From a checkpoint of a small transformer trained on Wikipedia: MLP 512 squared ReLU, 10812 steps.
Each number is 500 + 40 x the weight over its row's rms, rounded and kept within 0 to 999. Layers, rows and columns count from 0. Numbers have three digits each. The size before them is the row's rms in percent of the matrix's.

# k: layer 2 attention key, 128x128, rms 0.376, rows 89-127, columns 0-63
# q: layer 2 attention query, 128x128, rms 0.384, rows 90-127, columns 0-63
# v: layer 2 attention value, 128x128, rms 0.387, rows 64-125, columns 0-63
# o: layer 2 attention output (transposed), 128x128, rms 0.31, rows 64-124, columns 0-63
k89 109:497555532474441486538462468488543426529478454543449570575519482490563490412547546490491420484474528456521454475489472528455500546430433492471442514509600500539481526544428501460496468523499438
q90 112:454486526533507489490503552500508490539457572443449434539464459526489480439552460575552488525476454550517542478463499448423508428550436513474544549494483477508430500477527478570463516553488470
k90 104:513516520529476493479464479497508533532493516491482534547551480538581543562488526518379458478497453461492498474504571517533440452520406454495600565523512583473495473507512475553511519495474530
q91 105:474481540551482504555560539529550532561496540480429532407508495455552502450535496507463466534498481469465447480467509497494507619553486510434486453535521515514500521512488441541525514468447484
k91 108:519478454483509491479485452473484543531488476403482514551497478552545565489535487475463504482502456455542481445530463466556517495446508521543457576456451487484521471520442462446469536450452478
q92 104:501539511517531507483474525514494412526470492478506521520580398460470515502488430538448418504474449434536478593496479504509564509514448464446466468541491473479499473488464569548472512470506460
k92 102:477504432531474487520504475478496473459486429536507486517504599547538463487405509499494551483489536536454548462517496554537495549441514427522529506575492497465517562524574500515501455421524553
q93 111:541582515538435497515456535552487509476509461501470548468500511448467398443544476450536476483531505458472462485525500508594503444475448522518445489491585562485529484505512473567504562459492548
k93 101:511545519645507503491479400513508421517469435500464514530468489479485532434466566498515530501523484493552480495563475500527579540503520483499479448451500496515564435463519498489478449488470564
q94 114:473461505518554576440491560469481443472448441533473456495486513553513550477584614492454418524494461433489551436468493526543466489514431581489493460459540477505570506530474499479470436444458493
k94 111:504394440573522507502532482511561551545523549501465489490556559458504443576505509513517498405517498518460432497537479527503478498438500429541468519521529442470477435492416497496478505473457515
q95 120:486503420526491541518490495487519510504507438531527422455532500492496502525528544498551534505504466548481470534495475530510524573503395475562473540541527491600483582500561522396463504535546487
k95 108:502481536539553466505457500417546456546514537491540500495409530507441441461456481479490554527520488494493574551449499466513453421504517469490433524568517505538458453476532450538533511486429558
v64 094:506451477492534482545533565517551521449426504536452463402449530477483489483521544493528447555479490452465503428469493567479465580567463520485537556486550509443480516544551492507517568497533489
o64 098:492498478414479462543381471484517494442500527587500524507484456658516495534468432526482488517471401482619487480525451480475486517489532515521528489521499501521489532473543511527463550544472469
v65 097:502499551485518450549550491514452485504574485524498520457410490515499491443440497498478506475447516432551537445481583511438553531489464548512406533536558611493476435517515481515493471511502510
o65 094:577575510463442500453552532543478462520528515554537482466486494506503474393496474485491557505484574512520449479507501552479445505557558501488567536494503584466488519447578550561499473439490507
v66 093:442490502456482550485447480545473526454564552467510495536502530441631533502463517523547548501456533407473540470465480460477441500560569540547524512428465504436509509469494501478593487494447534
o66 092:532529471523498560518496499534474545578494485515491561526480548558506526460493428500496485462500575496534517576480416513486537523406439502501554514456486537503500431489534469499551511507495555
v67 109:487464458513477505483496453537559544543468461438457470496567573472434485504545483580574518482524485470512435522433467485502522592535499518474509487492560415476474537469468441480562444555462491
o67 104:459429486481527540520513548471495453454457445434463503504501522498520546521508508557495467537530511502514499493502552512498409497536506500516466485504550493460498433490580489495521504465478578
v68 101:563543458528446483495456491498487543548497454543488465546574502488457534567498497529538478517407449468497500477514532494412488392551499455457548551466496570510544501438571486525462453495485430
o68 102:477491475498574444463522466541474501441505498504469509521450545492595482471483450539533534579582473485485515519541457477503450565442491582525428477478551477572517467517513461438480498562527546
v69 098:513474449501478479465443457555469497508475435526425506531521504507479580501567476587522499570500540491415555455472539556396560422494460501557456498495530429502503486557542513485456480453500499
o69 106:457513581518482469502500540500487486500508550433491469506539530535431462508538483517511484570492508513436512504497470513530464536484512483562509537349495445405479460554421462509495494477512506
v70 098:499438523535512496464474530487508554451515490471419525452419505494447445541427466488515482477513462435500493539486502494524427546493489463550455423518468494532494509518472481482516473580559527
o70 106:562547548438478549509456498497506498482463478500483570502566474484468562469560536440459473527571532478521480437487469590534471573536539523451518539468557571501490553441474494529521431488461512
v71 094:501514526508430430554557530524483514432531485498517510491522568499473522513546445544533463486489400533500561435431467461595546514491503506471505519532457552518438525593522497415487476540528536
o71 101:453463474507482542515454498570501538475474470472482489485462489518566465481467585548466490584472526463499428595531489482462528548556452486490501538552479524512519509425474514519466488509489525
v72 112:540496484481513486564423500499512419527466469482504504438541497531506545493549466564495501470380523490471446482507476479489464524476489479517411538494412483499484440492516518517504449518502575
o72 112:560610497520532446527494497544547595507495481451548462459485448482511487495477573549542519579428553426484522576450509524476547485445465521458448534474563408485474465488518490442438498459494520
v73 097:465592490483494455535522552487531561520503472547506547550446529443494490500485496516482503535521483545539519538443581461487476438507490557500523518496525415564482512466494463474547495427495512
o73 103:513514548448500504511452419491448470534455478503527563450490479473499524467481431541512538493513531512510490528477529463507498437511493576471501491528593474462580485513588497514527509570461476
v74 106:493495517452467473478573491506563481567451522527426498446458542424451447492503506525499438503530489485510478526429565473458538535483518484486477525484522588595469397472489455446427519577549479
o74 101:482512509500466478530508592462478458420495492476505477565487451476551468500597410524504572600466460538541444541542497501489484489555523549526474523509440554489476554502528533479520504471509473
v75 097:523480494466432496506533550551476565509501563558444509574524507547496485473501510478541525483430505568490462567420477560520451501452484514548569513448545475565443451470509447557448500438527475
o75 095:426575468471530548495440516524447501512521571552547465489493517419527497509440522460519489478506458493555528479504535555533531486505539498448529430540472558469490505416495451468502495503532508
v76 102:434500504495486508523417424450502551537488501468455502524450553486495469458443517516496470447548459427522460516463543543561486513467414491444472506496536423500463468490538492548536485442524507
o76 104:569493532495469469545453470519506589482472530528443524585506455491419499376510565498489569525502460488564515480443512483532484512498464520492516471487494565484483507505522504477594555533504529
v77 100:491529497450532543498526537600590490498516476500509540480526552430487579554447503496516435550481478449394510496507564477545550439493496497587493543502466475554522510436487492496529420536485472
o77 096:519534551493501410518461494462505451580572510539483513484502471517520412397444458472523531533438527436504483550558518559507478482514471475486490492508528482512481431408431539505467472509516479
v78 101:533452534598541551502432516489513425470582508526447485500496540457480432451487512552523527535549473485540519420516448505487487537449416498478430508467498489552477444565504494565506478528461473
o78 109:549556434523489490521521583501476473500455521489532472532564563461446496511529522469513460472428464470590493522495494486489464445495477503501485467453536487478505541528485542435484457530523512
v79 108:490493482496518492515551446499491544437458470461543509528505515541425507457553604557476513458564601399523471412457475569478459491521464491451474453482500567507513467521526446530500488459451482
o79 107:500506507474512496469504523503482528513487506547512486490416461487536514512501491491407533596473522437500542477513485418550510573414484560448501534474430529495480506528493538500506479456504505
v80 100:442518541538481539516510559453540537609457513546489443532503479501478501485487503497501508481432457503456459533454592449464530454452514561535440575514522447501463520538521575505549522480542484
o80 112:534444507517533524509487495486475455444551522472491493484490438465479497528510528528536518487544461568515495458522490543421539494545522494503514549502506475501437409445564481517476521482523510
v81 099:492442481444458562559540517506515503451459458465499406503456505463471525421463505542465482542511573528493502452509479589492597464508530413465537501540510573505500563571491521481548451461507553
o81 094:514431559524514501403480443493512455569475485574459538486423374476449500604492473504467505474447477519482410510492529421500494516543471473493533517437521505510517502496536470515514603465493523
v82 113:489534492549487552506554467446493489504492503470488494486391527507485540515545489439493473543506488497480515493577473497427488454520462482544488510488529460452492440569513453570490536489476622
o82 110:495483449505508498475434540486410491460504563515541487499428487517516476492463491458451497476504461445447508510497458562544514482458490506497535467523427511448454572425535595424542560514493469
v83 108:547433519539564447405492551535494521526484479455483503466424435462434496561515436445498504469500459544474458582488588470553460550516541535485504499514521461473552515532523528505514538444479523
o83 108:506500507443439462557451492505430496478499474498551529449560543465517515441464506487564538456475434494495573460506485555387518504508512485466548489446505431463475500451445525504553484503519410
v84 099:505492472457564504437411446466491467480435513460527480473457553528472528444561531494481467489524470587567504469504511459531457444440515545556520589539458545436532476427539525430542453488526484
o84 101:500520486465503462536468466510505472545558467513507414506461511461526493521482522424543497478520527518442499517531488506466496508528388469459510447541423411496473535503514511487484481556444554
v85 100:492462478465489496502494476397502466508529440491505487465603521518470561501515505431534546505481572555500485476489460480493555511462434435488539489422505511518550553555471505505532510502473468
o85 104:518522453534580484472485462543488490535440500547542520521415486485527589517490531468484421566461512504464484548465524489533534528491548539502495497561584484532482487532472500499534494520518513
v86 105:518464460505496513517496478444551510506519516536521542537475599593514442489555455507558518498480533497524510509493530481494458399487535410468496477519479436495495445485485492433475519501529582
o86 104:473536511535498561498534474436477499518467390419494519449529480438521483532510506450524514557488505495445520482519472524536594551513534585448412493527519419487474471483506576517539534547456559
v87 103:447530563515477517475481464586518524543457598573496463503455445479462518460471470528521484566488508508488480491587480496435532490481561536425497520482550533459494527557508507481548436487531470
o87 112:483481480510518506537525545420481551499533512466495538558494481525445436548540472589476518447560549507484509466458519530481510482478516442572567495488496470501472516490481492508564594585501520
v88 107:474517500376544403543447411472512531459539509497543568525491469479561460510541532524508450546527531520462529477521468486478500569452477518445467474513538490494486491565491502516542453558491518
o88 111:506470502453567526498470510553490498507465489488534539470447501541504490487488536533464527464466469563551504517501491428574428546494545521467459546539506465558471521499548539420525518467531460
v89 102:463522468535532564574464539429517507495487442524498525406507502464462514489490528534505497486475559488439501471534432487447507498492491451491544441506494551508559428479485440643518501491511513
o89 104:527521545478459441487488492533515523485465543462479507485465551406576509531554474485456527509554499502482492473498483520552451483478489401493498463498568576535538509492541514364474554545551466
v90 096:484482482477498496486503563516504493495545556465548512513597452524497461448497430465492527553456397529511586519465442474495464505488504464476535561561536530431512482530542437565468507524562473
o90 101:440500427497580495569475477546478499498498457564490426517506505552430583538446518491463464482600520526539489529538526512581469464488561451430476506542479489528558520470574491503509548429563515
v91 091:523481509432458515525443516515431590507425517540427471526530406483520456533450475475520504481546523522491473479514399501481466507492427482552475505536545520481521447484525515441522492513435531
o91 098:503534439499497486528509504534580458460510494503473531525518512522443466536500568540526444482486535438418497447432553457473488463481504464503520490412543546482478535482456497492502422465558499
v92 099:496545460404455509502534470495545467478529495485390509489526530440489525509494523471526515470492488462497553539497496503446482481537569540491497514417501493475434468477587472524501494498435437
o92 100:505505523505499496520507485552557502483490491555544503483568546568505401474524536554421501460568529538536494507530510505578449519438490501511436450452501500423488539520526509468570507437540523
v93 096:459513516487454520504506491492446542506470516496522495473505492464551455501496507493533527589467486532567395555489530529486569466482485536475464484463490558504403516486502526563553493554482428
o93 098:546505476497585562520550482520495505420548495513472540532542516505481521509477501476511461477520564557460470499422459453466448515558509547451482420545423518583546447551451524538424475534472487
v94 103:494555557528514508459512548501477443492482526486443546490523556531573497499487536507524575505493462504507471462490474528536537527523544517498568427542507524470478413511526436591500410479401498
o94 112:532429526526553496482498531491601532469495508529539464506457502517504499506525506448480576414474546498481506509538497534520514484507469529406478352451537583535530461466514528429522520513492531
v95 111:461460513504507510492530518440498408498493469519554527479487442520503522491472522544522474477556554509552577550501474466451496544444521544571475475512522574459391540576517476474516566494509471
o95 108:556474456550487509550497443537532490510526469492509498476514466423510537558513492469421487485526480528521524533497494540443551539489512455560437498523516497520507602482467571567531421492533488
q96 107:498384402493543505526444486574426441501550533454481521564572529529481479523487523548528503497508435438483503474509507410493511559460590446461466477448523495515557443498575455506529567464534468
k96 096:530492526472441513489524481443561472505496561518434561479475544461503550528500498498503554471502473480524545505467541560531495503549518503465499455481573566511473530587503553540500511501496473
q97 076:523516406502469403484444590479496430429482590556564507467463463549544504604540502495486486520515408528495505522464506475490491490473510441530451491487496530533498503547480492494449517539501510
k97 108:542464406514526516527475493570488479446547555505474479561502471583496494529477473508564539506516438435413509440492557470470499577488552453441451490433512550592532508505574494487489510484524480
q98 094:523636578453464544503533557440523571429521486520518440481438447481580551505498506425471495490474554550502484533473474526487486438587448513486517471530530536535436554458439524496512460526496536
k98 096:386497485529512451481521506556400505506532498539450551494426510460483522503544476506496522548514553509544496467500503456476438483473491504544545537463480459550508434561499481547556531493491529
q99 083:535533580477481518484540528504569586519526494474483433505443449536465520510466506521532490508558554526488431536580526566533463483469467466461486542454502433493455452541368454556534522539510446
k99 094:563543548560493490538531509415504520524488474556517538485473513508531492534525587421552428443614536434455477559502486475498528440522554478503505519445527608472540543430437549513453436549486552
q100 099:449588549491504533490485604523492491526536466565510502512446498467502562466517575553449515504507472590538446495564481575516390470536517489580536505499511443463460479517449515543430496473535529
k100 122:470554566454547537577460483499545460490466454516559492488566555594564492461487519424460455428532516450487500530468505445470493468466531549511558478530450460531550549412442423457537491484484537
q101 087:439456475483493527420530533543493433553499469553422539493520508538436442468513472588540487518482508511481530480522463480514513525483519543512510513488536496482480472504541477513551533478506484
k101 089:536506474495499513428485461456503440451494514480558562447556535444460495448462463549538492529453497534558491556537477516462440545506472451471478468549508494487464464529539513447429486454419463
q102 098:577489451493426454550399469501494534528409523447506514501545465464568551514478460471449468456520545414535511524501479480443502479567490528451525419519454495458533489488509563479403515521542498
k102 089:449450509532471512517529473515478500572501453524433486567430395505552533458612478471430438505493493563519514525515569569524505544483571504563461495434554493416541546511457508585577505525521541
q103 083:525559562509570517493479565457513514494520451495582375516480541491520561439543486504466547480497490540467521519500489445500536443499454493531513462545523477486467543473376487510497488564499521
k103 090:529463446502484446455540464522532514597492528566498444412503421480533456545500495526496479536524509491471522430451513557487580514449478595481544518498439496464576508491509439501545446510457506
q104 090:498519483481505464520510458499583508562482488511479429441525532483539519492507504381506495523436457465486489601446447544554481420575538499497417500516582469468529514544476501550480447564506543
k104 103:553504477538440447458468569452497588532555547430491564463472453461550546500485490492476539548494545481499533525515499569571520570455455480484379456474500461480453461500519503499502475485456476
q105 096:427441532544493488500522535477479468459471535481586459511449485534521494404507600496553582431522460547462473477481555520495465482441460505577522522496517448474464554450470573531543457518476461
k105 099:554591490465601479524460501517501494502509506444429563487582508527545475505476470472476522527504450517510530540549469495388529423447499460545434459562457497487460448502520436527497446436537452
q106 107:442544440462563547539463549486473531442508491429581427506537488509570425453526447482447520530531605550511488469525490493440554496481423560471525484540522463511495493488425506466459487578492523
k106 088:487457532518496520519474550507484565505582395541599561512524466517431475451532500531537469594462465491495439526492509456502410481531519538523492499399529503495463475467488583533405533506537480
q107 098:532425540429448474508477526494468531510481491435535414473525479523440448442557524602491478510464493549480519454509539575442525604475571519514490479454494532509481437479590459492541487489517498
k107 098:443530513466520580530500459537459484457494456502564537481490555514511522508480570462498522560513470497585464533490497402497449476487476484507573526505437497565498504455566450476525515517489557
q108 097:536524507562506513524432487515443480500528526477429489519513453443512531507513472498463512496514567426501446448551457512491540489493508532492525447471461433489386399473424470581450573575533519
k108 102:538417404544477523479510595448501486456557516441429521503518499426503469501513464596499524517501439520486515511586543550551466553500533484516408525433546518447496470513497519516495536504535454
q109 085:457531552512497519479536469539534537531506485479571506437476469507479521509545572481518500554533408500575499426559558557550528538465561453548545499484481494505481378492473529531561543503552576
k109 093:529507523453511502519541480556480548442423491456536518523474546439462544532466533497524503466486548513521494502483539474484463472549503461464528558557477547508404489530537437463468543446578517
q110 110:502433446545474490470495476456488475472546462492476518485508527466467435451556553505468475523478518482548557554539508481439460514470552476510524505479472492556517460441433500577502512503482511
k110 109:523520462533500405489524545524504566451497496544544503531502476567503498451458513456475467456521441525495458479502445504417406486482501456519519517451479474501529468542479505558488430479543544
q111 105:489523526488532559510577459437530455435494462473521493481533500533530494538460572547530511486457497454560541479465437488536449555608470458467546561543505497471492562517467536536434515515505509
k111 098:526590549528523497467481440459495472484548481516406536563497548546467526484471533508510548447553574529457476530509510482467473461504425535494540555519491462442557479487457503503472509539510562
q112 128:543485489443498539524451524547501443502527558461476534454479490508490493620575501485463487491437575550496548516406543444514506536486552476555509511484456448488506472510577506542513465425467497
k112 101:499543532468466536520511435519386439491534501482531552500541535518511470459530519502527521522531478426494444477581493441469478513483502462487516414534468496536463472472501482433515564504539537
q113 104:541500567560531451506564494449517514473440477493499538496451439416487450463472525443505459512456469492436570459476557435428550494435501501471443533515510544498495508447535513523562472559458553
k113 110:488471501470538513536476502538519453470513542511469527517430500515571587495505523556531560475510453425550493426511446531400497504467529445453584496497529508598517512527522453541481482448604516
q114 106:564596548522581484533476532495503516491502466529481428569492477561469473468513521441570486500459489521443521526500513527540517485504567465504502433498476519512462528527508525574559586493570481
k114 098:485534483462470516482535497462420414516504519531482508440441561494549457480536507473483471499492516503475530453437487516504548547439436458446493478495437467482492490533570441516444430514487486
q115 111:530523522506454520468488465495493520496470501536497439473499487443496479478554482481501504548553473476467504471595515500531515444475515557534493522492487542468439587530471473476498511588500571
k115 108:462464431495537555491554471509472451502524518584552506517446448431421470549450543488495442465501557511525503456481565442572485461545531475469531521521508498451453503517484516551523473560505573
q116 110:465549542481537535512535583449529481459482555458506483438450513531518508500449463547486504528501452483529451495569505466506481492432504498503478517446520540531539569534534472467464489515487481
k116 098:498522517517520442523465480509460537497502502522463501512472470526477526489502505504501555555516539608567577511465450519413539528543478507479514429427476489561434484526489481462523546455555447
q117 104:481459540506405438571520454501541405459469509491524543532419524495447518512494536532514445566497548410497513529494504410515506494575487534532436496455472495487485462474393549516571472455426514
k117 104:430478465476505519547439587543476468518471526501487526535485560475537501529493516451442426489523513484522554474458492421444527505455506502450458482586512553468527529583530533584478475476477489
q118 108:449473518566511511515501593404518538481519522531503484466488535539549477553520494491534433512476497510520412477406501525591552505550515519503479553486465471537463451568534497548464523497393465
k118 088:483463487521519577476522514552420525566558501499512542496464569496440550483547428484501539497543528444485566540535536531518512503439503502519463438525551454470482529476497438567540536438534481
q119 106:489477570561510508576483502518460570512518584585525536523446440413469531551537513487457538475469449513454497495557505483459494469485491426514529483491512439545507502546530555524471475395486504
k119 105:463493591489568460507552496539532472455443440528530484464485466506564524476505570560491481594541551546549450470516519513513412503426532489460520510543493462529488564491463431500595482467474517
q120 120:455476505484508467519511512545478446434533500420477536503517553495553499458530488539494506554556426542560490401513515433473598470502510472554507528482548474491462501464541599486499534585457478
k120 100:492494497445524477611487427547458519522536473484421464590497490443411520468507480475505534500528495524522405473542520495452506518500537409462526492437537463492510472533526490495506527461570517
q121 100:550515507518439534427435510524501489491571532496547498569530465430533504498586558498524589562477516489466505392539527443492476520499463528487489448524522480394572520482464539546518534575477552
k121 101:523543466557557449485550512464471490527457516485475542482511428497532449549500561429520449493511475556493509534529517501524510573549514540509500485519511499488478466502464455546522519497547459
q122 111:476484490453479520517474483477477451478559527514453525426481518436507461450479526458475466462507473488524490483468483506604486516496487500451514443510538535507481443506504592547452455509411510
k122 104:505548509509528541498460455453469521541453535531488499552530476506484522497485471565549424555576497462490536467491535483439513550491584480525498533543441451482443459545459393551533554537477542
q123 101:599580464547529401502502480537534463503494493538444523482541541555508566525532569553492514493462483526490506543501435529464391488548465510495462463488460507488495547495482494463409503502469480
k123 112:482469578475465486519418534457493517492470505462522511552475497493543483397545485438446603511457503543519510508537473430521492567472440500508492462511531507463526429559477415474459506536529502
q124 112:506543496485571429497471572550588580509547497524515545515507492520548525456542495460481522500471493528532452502502467512538527477510425446557500545465527499488493516506462558529578479481440496
k124 111:476404496522516479515555521505417519496400498426498520515514474474465541510516527541510487473521500551474580414523528586536466539519496543481484458485546438454493465473464533475512541478449476
q125 127:500485508444484499443536517492494511493441492441523426470538482557488504471603518475446507464461482489580543514500474538493480519490454524567484521522507459504560560448463516430469440515405515
k125 088:504474563485523542498496586464437574462545494537499501577510505479536585519470496481521546561496536566460477568479494454488455427473489534506462454574530504506515493511395509537552534500541478
q126 100:503553374496480486500534452500527436502458524548491558473479495504518433525455426486472534568579551498428533548529556529527571568466499517497444504555502509446516479431534482503515480471500486
k126 105:568506543467504490480490445564468592530514532514540481532501506464488546529549546515489511431476474471584455472514475439541549523555519466502421465544477498522449539580524550440471513504476480
q127 110:496536528427560518510453491508560433542519471564472552500538521523493456510484508546452474471530460504467542508496449532451528439513507505504573499523525430504461450509543550448475587495553555
k127 107:524505497508543507487466494530520476464514467525542433544532573423551503519570512516449443525464406414544517456456498466529457530487469463504461502529474437510552486501525479502476549521458486
v96 083:497566515438472568578501506495445465556429479461493546521545532451517397478462416455508474515453532442513487505469555502565572542464484476506474522413484492531486536524463525474468514518493479
o96 086:508511472455458487496521519464477532529600502569457558500466546539444500510472501521434525456505506457477562537515524489583486466414537513491464456467523463475464438523503491504496429517487520
v97 101:538567478525487490561473508448495545520459494547485475506479506453521581495504498422533483531479532544466513486409495498463490485544456424473477526461519500404495487477496524508577433505453512
o97 100:440477442487471505404548519439575547432485545457596509487543560494497466499490459472515536475431457537529550509551482473557426430494475552474522413583434551577503502484506499497444446572484570
v98 099:481477473530521493474497520520451513521546483480507531538541498530495542564517527593472564576530463535532536466514548471418487514450465469460455451525468466516516529517446476554482569478573485
o98 099:557434526501538545459558475533509501515517452515427474488495461472444554470508474438472546532470481444452452467520498504479510462535598482544453471523521478472439506519519507428459561478525535
v99 092:505480418554456531554510486519550512442519530517389555494486542445477527523535498481448493558470532458526451474541468425458552477522542524509504535509502501478501555494540426481527499542497430
o99 093:526455484567436445482542559564463504493415476444504491435537439440482492474478497550532476544547523500436466489440471505466464510502501493527521559411441496459478475545493510528495500480481540
v100 085:477417461554509469486485581580551529552458554530460425437489493539468481555461451500512434532537442545514469458461534533486555539455451483487513457532533518435484503467467551513489432519501472
o100 083:500432439477450430569500539552497545518454444529460551492435508442481525421526473462426476486565520514478522433559413470465496471510504538554515533487520477451513475523514560537490491535526514
v101 099:479498617460528541440507482436487526513484550464465525457578494520487488440449445486580467450485529467542521473569506464493457535511487537542514561541548450479486477524485543495542542512543496
o101 101:512534552494494476502479456491513529492526431481502502475541552517502496502439493549516464511526562507502444470517492522480506513510509491524496520516489434628493487600469498511531524496472469
v102 095:522474490586466454426495544460573515524504494442561549506494477533519521515484506462510509453459444499504515546460463509420476475455495532451487512375440490443539452479544525529436547446531535
o102 096:496530527487603518480531527455494513492480462477529569468472482534505519553529496473459511485494499386568467481503402525534450487521528420471532432529500480481497491492462519533514511475505499
v103 104:474493444494526483522558489464552547474558428517534489450588492516542452562459521519586431474526398467516543526543425460486471537493508515538560563487501435470555455493526464544512463513484575
o103 104:504438496502524479500511431471499535494512468478512435531559514423453524480552486450522478494496552507517440425489445443423469486540496512500519554570503485472479445450505470544556548472563466
v104 092:514603496505488501462553468491561529517536546438473512483509516447449526474521492482475489577494569513466459553455469499481513428532371507483560474527505468531410472564506500496550459500490522
o104 107:458505537555472544506508524478491502490497545524500539463538463467537478518465462486496532547478496465472514555399464519506477456560461562548434494503448564579493513622420513529439498431476486
v105 094:506554468560532467440441514510432485476520503563513509527453507492484459481489458573532526524574456525486464521509551536502455471501508400532480480530542546500554518510490540538525515475419513
o105 089:501468501440523466566470492535454474548520551529478447531466497450466501518549438501490534492484495519475541515434507578490534503530518499465492467513457561477487562504509488554427529466471479
v106 095:462501499483443496499436527456496501483443442474537557407533494505537470516574493521499518467515570608470533488552561567496525494427536545545459478531506494463501533428487485470467574460497443
o106 093:527536546471471409520532517547460429465491457521499470512446466506489439397438534522507452458526482541481496521551515481567446490492518439566528485514528591463510451505497462511509538553507461
v107 096:559490504472478509528544462428517442477473541511574476483547474481487492547446484542505529506398519451515471483454575485514501481485527498513537494523445507472521513568487429370449434477470514
o107 097:464457475460563511460501442479537573579526556593511502422558546468482503483528487583545513483504455473474501491534508488585454462504442581548514498533445431454511525518534453538495451556511521
v108 106:519495497502459484526454410470530439424504424453508465449562526548465494429488479454522474507518477529465475539533563514462524494518493494459503488490496524462520548442465491435514436400424526
o108 107:478471503461510491563489541483488495432570529521534525474519581467518470457472437523453453520537492528517515530518465521491482517521549470506483522488549542465587398478488557553435488395536437
v109 088:484507508526507574479491493498463496474489496467460470514479472445566510475486530421453457531488462462398453488476507457470492469577553526525489488467465540465504506579547473511483521471492529
o109 083:495492458522505502561498596508534543510554508479452507502492441494536506503531491492505508548434483491446540481448565521473600439393563506525517595482546553546526477542520437497474469522410428
v110 100:565469430493510471522510477552466501538516595509533442548459482545467546564508526504548495482497464445503513474512514435499508574422481506457545503494489512546541443470502483512537502454453476
o110 099:444494489456498525521479514434532521473493470405480511546575543545481558518560521505494502508524546518421556445542516423459484527507433499423452499511463474506558504480475543522510465545536557
v111 097:530516522525509515490455539497483469567513536542551447519518506544543514548413522430511432501504498482509475513489502442534522377501489486511460536475458451546427542505509490519457568550430513
o111 094:520483485523529471453476473504472498565534434566509521436512447477528467600444523527442519428507403521478563525523463458538557516510453482495469541499528489463460579524466549525508509513429455
v112 083:475540546476485501474550553551520550517512473481530512513452495550547476557489472519487524422511442518524526496476436491484489441493536473448559581473505536492480606454521520467551547524552487
o112 088:520511504490516424524501551547504525480532529528545469502500421511514541461484499431469580485529471508549501451511408514482500466443467418523461477537501533424460411485538600534509538519526499
v113 092:541540481529523536491492437532415479513525489576495494536490522485550548479504517506567533465571529537553518455528431536511551576551475556515546544485504566510488592487494505505497555554474496
o113 097:601461447488461549526519479557444482477461469500486569570512481571535509492573489475545576491440499540523548484441500452432495512483536500460445458513439516458551483414508495464538490498575465
v114 095:478573488395512510465414516514521519528518530536471497515588443535529449529542565446484471476462515491526501508520477579486559533460517496511480465490514447464569515559432476497504479533520574
o114 097:492480527518552477517490494506479475492445476509423594458438525505534465482528510452560407482479429440492514404439508450558453561464557509512547549529521496535466455537557507513466559532506459
v115 086:454495537494545467516468443482508491476540441551570540547561460465628528553556476495498557469485480494507508559499537450503502506451518483491514518436448470516533479494503604462532534502521578
o115 083:568515542488470514498514612489436507556563502554570534568538511561449559567542442486442524514459462496414516455448460462569493459526541500446532460565492523471448462471505501477451468479584527
v116 111:521516523541447452528533511448567557499460461512593538454479462521486459444547514414487412484488499505550562540507510557483479567567441475544582499559459472432510455499456526510449517540515488
o116 113:492537502482554484553512528481484439518463540571488552524481554559569464488533471511519509453523434515505561581516477475380479499518451491548598484513510469540512463496427451581519532529549534
v117 093:546464516509507443436490502429597564523533471489511502546542533550479473495485502478470409481551442448483557448459521493477528551513448491450494480444496565487469450466550536549528499609553567
o117 094:483530555515550427513581507486561508483486505478533541520475518490509485535503509437423555485536566483450512508498500524443484526535509503499555523499495505525572552458477543480546476457618481
v118 082:564505420488511536492485489506473542508466598544493430429510436476451501517606503558532492529453488490467420446470469536495509462475555482477516476568507531518450534591500506478450472474493531
o118 084:465502461483431528502392454547451487515485578544470558565524454532465516468482454446498504533497489447510461422497485476525536509541553478547449537482510555501501510487504484547585496579471550
v119 100:469505465497602580486477427535497456555523554454457456565529591496464447506490452461489479487530487446492492528469508499582499534457491519453545469478479491504446408471488489470525541526547472
o119 097:586574451458447532485512531489458472514551533445516503518481556560439554540533528482448463535542528504493526498495502486544483536440499511470484589382510465473541510516583518478499515509501498
v120 092:502527562505569575499619485478561432505482396499482454487507474527492551464506519436510438474484557525454473530493457503533468479500502499510443462518553488476519519532551487509523464504538530
o120 088:526559495503493481558496526448491516462527420486490493459493539443420496436515568500464486459483442543585427507531507507439443402501527506521525541565473554462451460495452542481487455523394459
v121 098:461466434496482505524547487511446468473512566442418509459501528487515471550578461564503479445486540491481491521521502509434510530460479488575510542589555493529541506545531489524440456477468444
o121 094:500453495544421525519444463475508548547477456521457484492463499510479488450525503516498518518504549542559467549471507489444508498521512512553466498537540505550489456535406457511465501497509530
v122 101:521430452442518522559501477489499444534583591548460520509488526486522476489486533554505508470552490471599502493574451542502508418466482542463508506473506486473530526501495602526509512537490596
o122 097:552535521541488494525494449550452516585415529507458471541506514450481528495556476503465512547537481467519458452398459526556485534470551502455440486475550441502461518533472486436486394481504504
v123 092:471558485496499541504489501481463539489463505469470456444401538447455532543531509507479461480414499515502458520501489523482510456594405573506472574518514463440474479592504489468558443502473541
o123 092:487543415502454546510489470482514521527536503528573481446530545517542497443485545498513503484532488538580477524456472519513465495510501567571499517433488543549528526539435477452500445628478485
v124 087:426440501502501524497518489528475553425579486537483416432471470548498460480512500467503454484440507538503503531503529464478526516494446440543468459588531549545515545503461565444480574499483474
o124 086:454445538462514519549526548528481512591421501500487536586540520438515492487536506559512528554487517656539473507546511478600528451555477475553503507527521520493561479521516538509499478475459607
v125 095:536485520492529527465456479467475556551476486536527520499564457542458510491565462506539467468523502515474519473469484513502546496472441445522602538525547499475492528460495505502524469417562465